python train.py --num_key_value_heads=2 --vocab_size=8192 --rope_theta=10000.0 --bias="none" --parallel_block=false --init="uniform" --init_std_down=0.0 --optimizer="muon_variant" --warmup_steps=200 --decay_shape="linear" --doc_mask=true --train_tokens=470200000
Each number is 128 + 24 x the weight over its row's rms, rounded and kept within 0 to 255. Layers, rows and columns count from 0. Numbers have three digits each. The size before them is the row's rms in percent of the matrix's.

# layer 7 MLP up, 1024x256, rms 0.105, rows 215-240, columns 0-127
096:120098128127143100153130163153150127152108047134129159142130134140105159154121133136148152197152126138125157157119153106128124175134121103138100177166111127121118134100131108163106106104084184100098184111121110171124125117145149135140159091090121152106168153105163110092137111130143117132094135125102103152161135120169139116084126137124145132115143116113139099124086165099159115113150
100:169152150132158083153077094160123116078151131151134151140117153125166157129082119103137112127098107130080131108151134101100166112113143124124096141098111126109158137136140090134122125101140145131111088097129129085112112131106094137137111151061134144141091159171124142115108135119106086143158132167130172119134125089145110147139129150108135092124117103139152151144142182154102144112154
102:157151173126143098137054160120159148127126076113098129107140116145114151129128109105170113103153106127159127109141115109112128078167154114123095162103091083110115126118111109129168111132101086118159145124130118134108129152104117106122117122153084155120098156125111136108124138104102130103136146083114182129090131147082131116140128122149113156096130123119162155110117139073106138134145
094:108093143136144097131112139127110165129102102137086128127108102159141160133123123130111126121131122131122177205118142135133106119145117119190129144130133110154117149161103110183119165094077149163139063139115125117180099143116120154119105114122165131162141202109090102085110141134121142130099109150132140141112093169167162142128126147100127143149106141127146127126129133102137120160194
098:146117135175108191064140142114102120111105143113170134143133127115135129136137143143110147139107093147132108089110141124121147105143116096118131114111124137131144107088115123097135087160133151133172125137132136149115094134133122142151073161131118146152127137122159210147120096098084116112137126156150132138080080124095158158107158102129146087120172109122100147143132093155106115133091
098:106142091144110138162161109134154171089122105128106168134073124124150113127123064126152143119106125098128125147157102157091149157118136104107097122122126127136108159078089113103141107132168135119118173136150143082111156138109121123168129112140112160115152100131101079114148147130092179140154167100110138122173103118147142147120088113121142123095118107162153122064124127127102133117121
099:117104160076110118126096108133150120115072110101088114102118136104149119163125110191098163100143098119111128128123131078129126120103108121119137149116131125090145107129187144145168153074137113189105217131136145124134136128087143169106115129126137163130126116143137143109113127157118146104131092103118125148141103106104123104164140118106144120093135123109118087112096140143122152177111
100:123114148164161160139151143107103125139115113120120132156129126094178081113147121122167127114137081111125101149174129127152143112132130105143103118112120143090166154132133151165157104110110086116140140140147113139114100124092099118098110127150142124113137117124116130124152157121113137179167091137106154160144154152179125136104111145122179156133140125109150150143126160156148133126149
097:125112122132113111168157124129115133121106118162119149088111097121152119120123185113116167137145163135145113124114089129120098110146096155118074115146133122142114173092136096099128158140187113114144093154170165134128084155143107118129113167142142191132100141094176142148123136153122121171095112110112154123130137130115142102125160096115142107108133084148100121137131117099126121138169
091:155098106173119132115188158112132087112116113105113155117175116089082094149121166173091178117112157119147160124109114094133142134155121111144085119095120167142135105135105157119153184097126128110141151099136136148112105148122098147118117154139116116129132164133133133107113096153135136152137161108118144168115126116118135100116130153119162119114116102136100112113164141136144140153098
091:092128100122126134169154113135110136163114109079127113107148135104103126125171175132112114080098113156131076130100098152121123068188097128133129131159103134121158152128147116117134177130098120125126101127104111121135103101109188204128155171124147106091150103078129143120136132159088174169124143119116122149162169131127146122121115131115108122151133124135137097164121143148101114174121
101:144135164140117134133139158073093170132130110187129100120108111140138148161122120121126129121123157120173137178134163142109164125117142156115121131106157135127102166119168167084137135149121115122113164134080138144137131133159099119135117158173077140134136104126115144141106151114093135131168137103097143107167171112114178122158156133154186158130134104098117101087143148132147115131159
111:106128133132102148147096161124125125089143120151108123107136119131095127118064153122157119135127134113120072112105121129137127102099121092113113083109145105120128189128119083103179099126157108139130162149137116111120104078155128137154174142110152135090147128162127145149179131134139124124083161161139110174126145160133159116149128152099097094173154141097170157155097120166115123133107
103:152110092140150123159144158123116163132105110195160143090124154100120169147143121114188139097125124137148159143154107130119148136104105129180114138144136144173058109144186147132117128125145138104112124129160139120151085129199109137119142148135150141164121099123118138120082120114103136142147132120133130118189107116104124149103135082172116112178126178140074125152121155143094112141125
117:106081129124121140147152152134134103115123143111127102137127157080078128136134175104142133186158158140169132065139118117102134128156124099160155104100088143118124083138092128106089134112111149122116121127125144092125114097127122111158129141126160143114121130095072118139111124161091174081132143131109141163113139150170147094119137122112149105147170142131112162122155115119155140102107
099:156125116127114111133138147134130127082149100161106134116151129136135113137175100144149132130168106129160101148114153117087109167150137156121151136153160104130163133132149124082112169097146101118121094138177100122147159130116129152111126161105154111119105117155093136104122140108168105116118171116115126154111108140119139187121105107123157192115122106135118103128108158152154082108140
102:113103121145144115136118141124159132132117136159111114149121083144086144175139158144088167119151148125133144126130106125093182126136131190102141145124127099125158125096141079123113135166122095137099139144135166131096119116103133196090131165133141152128162107152130094129114118121109143129156083135147107134133100142135171152126150108156118105169186143182134148169126133083144127151081
089:098110132084129159109141110132121153091130141148128123140130124147107114155107133104109156130182162130125146161106172123096136102112140120111143131126139098183161165120127150127147123153145132130095176112145120115102174105096136186152175103120117101122136136131132118117176139133128120127142136122125153114102125110153092112113150114100142105092108089177159158131122117129148156128126
082:141126137126161091124147099115138147120131128124128180113092140123137174112158072113117094122161158072114146130110133113109161137102152162113137115138130138144100138152124162133139127131131096118148145138135113130131147147089101155088098117141115130123121152135150094132111180116112130115126142166125165126115131157140184101092125116120145117101135092133147090129118126185133150172138
098:116148083101105126150089140132115103148070106144140090074144123142142141119113137122159146114147167088155116121145115172167098145145132159100148122138137112150114098128140116084145096104136125160105111131180114077132133156165075109134110128132133122107108134143114067139143152093125089163119139138110112132105134158149133146131156132107158163124127129164110181105121160126114122161124
102:079050153184140109139075153123171078111126101141136148113094072106119173152148142128179133149138173112130134149123131114113134131147092143111126118111091105138136093146105131074145133113101121153125141137132105154086127143193153130156132165140154144175128116094139133155099133118145174146143120140143146130095114118146147142141168142101144145124132180144118140140157127118135130128130
105:171118108151109140133119155102107130051114134120117135060128168066131125114122160157131139129175087111113140152140118154140070145179095133158111143150090137104118151096123122147116197142109114108108105123108101119106084127135090113151146135118148128148135117117127109136113129113129122128160124121139138178099141138101151089086136131158105166101107134123089098115103130096129142123127
098:171122136121086070089107155098110097124117119112110137153132145141140115123140140090107138166124158086130143112141097108097131107168090133121129126145139167138118110157163131133155142168130155149153128133139139132108140128155148159130113153125128131090158161141120149125126101088129119208119142155137166146124182138121138098143114139112167101119104113093188125129081120157145106124136
103:117126133122142139105131123123118156151123099105096133072132100138112088118154145119110200133112089138157150149164109096129163141090109153110165152161093181122119118114120110130143101101118120104138166095110123161111094123149116161084116121126124129175114072109146157104137101127091163087113114117084129163078113150124142110120170089117152152097110107157119127158162134151119142185093
103:141121126131142127103128144150118147117112158140134162145162114197100131102118138163116133089131117132109135129076111155148160132104156085138101172093101129101126161142117127154103119189125143136091127126137114153144161143145165159134177126114102189102084180114122128130144102135143103099085100131093094127168123176105116104147097088137145162129130135129102118138117115146118133166101
109:154120115187148134115120142101117079123131135151138099105135101130167148121114114094109103133119139112129148187188101139159115151106123157155127145150149138141147144165153162099150141111110119167134119126123082108124085141114161098153148129133086102090178135137167094130115152131138139080127087121096127115118092105155157122135128130122097122102130149122102129148134100135158141125152
# layer 7 MLP down (transposed), 1024x256, rms 0.105, rows 215-239, columns 0-127
101:091107122134129136142156156105098129088108147117093152113140161126122095135151169139159113083169137124154131094149131136149132163137139164142096172159163094132167109092133108135143109111148087115130120138131135089134150096134119120167122106138120141172114144127153139139097138162104140092127110119128135147140124136138120192123078121097135172133116129092093161118134112106119127104154
105:090138109115107102101135146139142145114162129160089154147133103121186133140084078147098170139130116139126115076125116094159155147110172129123144127177126119094122119115133142120107134113142105122098103102084114128082129121105134099127120113093136131114129150142113103138087091121148145104136113150096114110096159133124108104131150112130108124149136153151142097101148146159129118054164
096:067180093113157110132164092096146134145154152120138133101151130124120145117122120104109166157113129120147079141143136162145138128127110134138110152098140150133155147143099145128126128138136144140150158125096163125083069199175152129118138150096135104111122127102098103099119138165132102150147146124119124132136129147166143120120099103110161168160111143105151061142133155138109139120138
099:148191124140088100146136142134086124152159139110150137163130130108137114109096161124141091106100108137123131145131146121158127150186131159158139133156140153116126163147081087174172134136090100120140114109108143126143126110140121107114051138120142082148113114153137107144139142091159147092121152143131129109106107063165132120082127190137167074131156130149156116123147119115103116091145
094:107159129175142177134138151142135149126118147113138125117116102128141116111136137092085140093090125126116091093124123162115138169135109094092106082156137114136130131140134095129123099135144091116121142109159108123104113088124142152133126120125099164136165130112133152100118113126095148146104156161165113113125130150132132103113134059125119149155116109167141127168139104119107121145123
101:140082132092128091075078136156136141147149120146134094144135077124134137132109103165143152130087116122117136119137155145158156154155103128098117111104108142137092123152095097104117123110163152116169145072126141120155155145106130137102126179159137125124121117153095146127084152113095128126117139170107139130121125105122127192142106164113122146144150144124109176139123128102121120115132
099:113119140089113099145139147179056113111119153145121140159169149105074107154125093172094181177103136125115100126136123116092126122145143095114143136141146176122159115110119132100142142111167103080128147071113160107143099164154139142156136134132115133124117145125140128132110086117169133096133093107143136084119160122139124123129119125144123162103135104122128165155113116128133132176174
089:153134083129150156119095114120135085112127131146127123115103143107149117139148140142147156134098133098134176141101133105124103135128113130131116134058128121128112142101117162127105150132108104108167140128125116127107095132116148177157153123144133120114128142138136099145119153120126135124112154151093132116111147131147092162167106120156124122114124118131107090127089127143085184123160
101:115106170110117165102109093113110152061125165124120091119128140136139154149178132162140084123125149131143119178139090158125129150126144131147124164138163125083086130121148121101097079177169145133138132158118096120150098094123132106131127164128144135133159147125106147118136099124171121114147150106157165131111079095126089154151096105137112088165107132126161124132108113124136121139124
102:131142127103138177157107134121138129087141106105116116096118146130108143074140124125113131131135151101126133112104151116174118101146108112136105146136166134136120178120139131106122100140157151138126139198128128078105142142146084115161155146135102180108125174138154130134135126109099126140176154165143145116128128120131117119173107144069140105117177111112114128119136094144109095102096
103:096171169178063177118141105122130107115114132110113122149126084130103164146120111142123107133128130150119132169176142130123123092139138162148147122098158120103100117134125148137128158131071157133168094122145113144128119109152151093144116130148124164103107090121171120099141130101144123095125144164139126127127104177111110129176129147125113109148094104086138101133130113127158093093100
100:129114125152180135154147103112113134095136118106146091095142123116157172152114103154109143090124154161107107122114085113137141102149128134135126102136099150100130125109115121095090144095162138115114149126130122140134117138134113130126168181135120109179124137133128137116120184137110165068136154118107189118107144131124119151139155115146186114143154109086157119155165162119129138093107
101:120130158135106096106123083175144136152146141111098067141114125111100144143085121124129130161111127116073112144154117137111104141071096129114134161090103107177126125130175154109134093130151160123099111132073143118101100115115137124159096087103166134127140141092153130161148109143162128127073141140121117116137115076158117137129126106150101177081104128127159120145134120104114120127141
109:131099180143101143135148082107122082107113120118173148098132104143160146133122114126168130143149131135119120134140121148128162122082145156121126147147137141150123138086138107146160151186103121149094132130162146123154089199162129109126140126133150158128103119092164158124138139113132130130108188129144123133153131072132118138130151113129116108134130141121143141141121154138157069113086
107:161127148120114141125119109126143186122066109128129117138135153130080118156131162071129126146123158149142155117121097103149144136115114089124113156147090123124113114138098152110130142119115119084109117158127163126121109141141125110171152109136075091075180140129110145159106111118080097094127142185131130128138134120115136131149093089076168129163149144128139136159134126124127121077119
096:126153122101105111144090092128096128128137153119143123145139127155124130130133116062112131103135133166132126088101102112101109155142122125109144144137102110110127103098142116111117118127147118133143133153166085120098124107140114155106143141149156122086135125106088151133116104095123140159156160118136143155109107097114158130131158047149139127108109148127131132123138143142147119105141
090:152147138145067147113111114174154184132126117102149141149120129160130121146120112127149101150072109147126186113125123124108120116149111109130158140135142112151132152152107151136133173166110115118104099166139120105133118140134155147155147116107139135105145127134123123113124114118136166159148117190123119102115130149095089118149122129113118085133147137158145149100141147094122128153127
094:118065133124168126142119122139169140105098133129125131155132133117111158163170120125116191131119133158125116123135101130142162137151107137131182118126121137129104143117132131133137149160096138131173097133127117174123100146138117147119168098121125085152157130148135143089110108165126149134128168144135132134111094121102129057099167139080112131117125142152147166171080110093094099166140
099:142126189136057140138139114104098103098163108106136105127081092113114140172151119166137119125128121141120124127132210138110146167132126125132145167129144121125162072111121130115094125129132194090122108131141143136094134128171097139149113137095114137112113113123137184146157127111123142105131156105123135122136111112109123147155132149132058179136147112148113149124178138118150126098093
092:125106090142137121078106099157158092150142161105120152151142118082079127134105134094143121116084053138142112091137120141087127118129121098157138087131078119093146130138095135068135111100159110109130159139146118125132130122108137153124218142156142069170120107144117150130130162134117136145135119149155152131108130136118149120123093158138128121106113161131150110154132146093110180121175
102:150132124126138131154134104144137127123176138135154144166107106161126095105116137143154149133124175166185126150105135119169095122130115121067135117127120078105095096170067128116141085108106128160112105081127110119110117159128131114104130134122137120135184123134127145118138122084132160170166157121184176143148113112131102105100109114145111152075152146098142153118152100120102129121142
095:108112126146165137116141114163116079118127131113142171167125173109141180141131115130087113081112096143110145153105145135089121147098127154151150041116115128126121122113105111169114148104122103107143108114116103153157106126139151093106147138164114087123124142176127066124069129128138138125118123135143132077185116141117182136140119150134147121139163084102114148125119109096124118127114
100:091150071133109122143101105114106141155145126153179131131131117150124136113157144134088151123098124115138129151064113182128118166116148085119164128147125091102128128139148135161153090123154113131157129140131123156121141102090135096100112109101116132112110103134132100142113127121160112146165090133138122100112136105115140129172100114132178126114113143126112119138133146152125118130142
094:132192138158179114116117133141105139170133146096134127148146125131125180094122129073136144156124108122083136143101074137140164135118104131117116095122135139112123129114187091108112169144095136133099094102129160100126140151102152097134139099133135143129144145125178135088134104136160142121156086136133117145132139119155110129110097196122119154113109108137102145085128107099098122136106
096:105125135139116162121093115164150162126181156189132138135162153117110142135058140089145090109122123139091123117090149146134106153082098134146106099127129097119100108151105122120120133128141136159108125115121116133118108131156125140124138142140061165106094135074143111119115109111106163147111117128126127129114100093135099095137108155118178157163126107157104150129129194122093095139125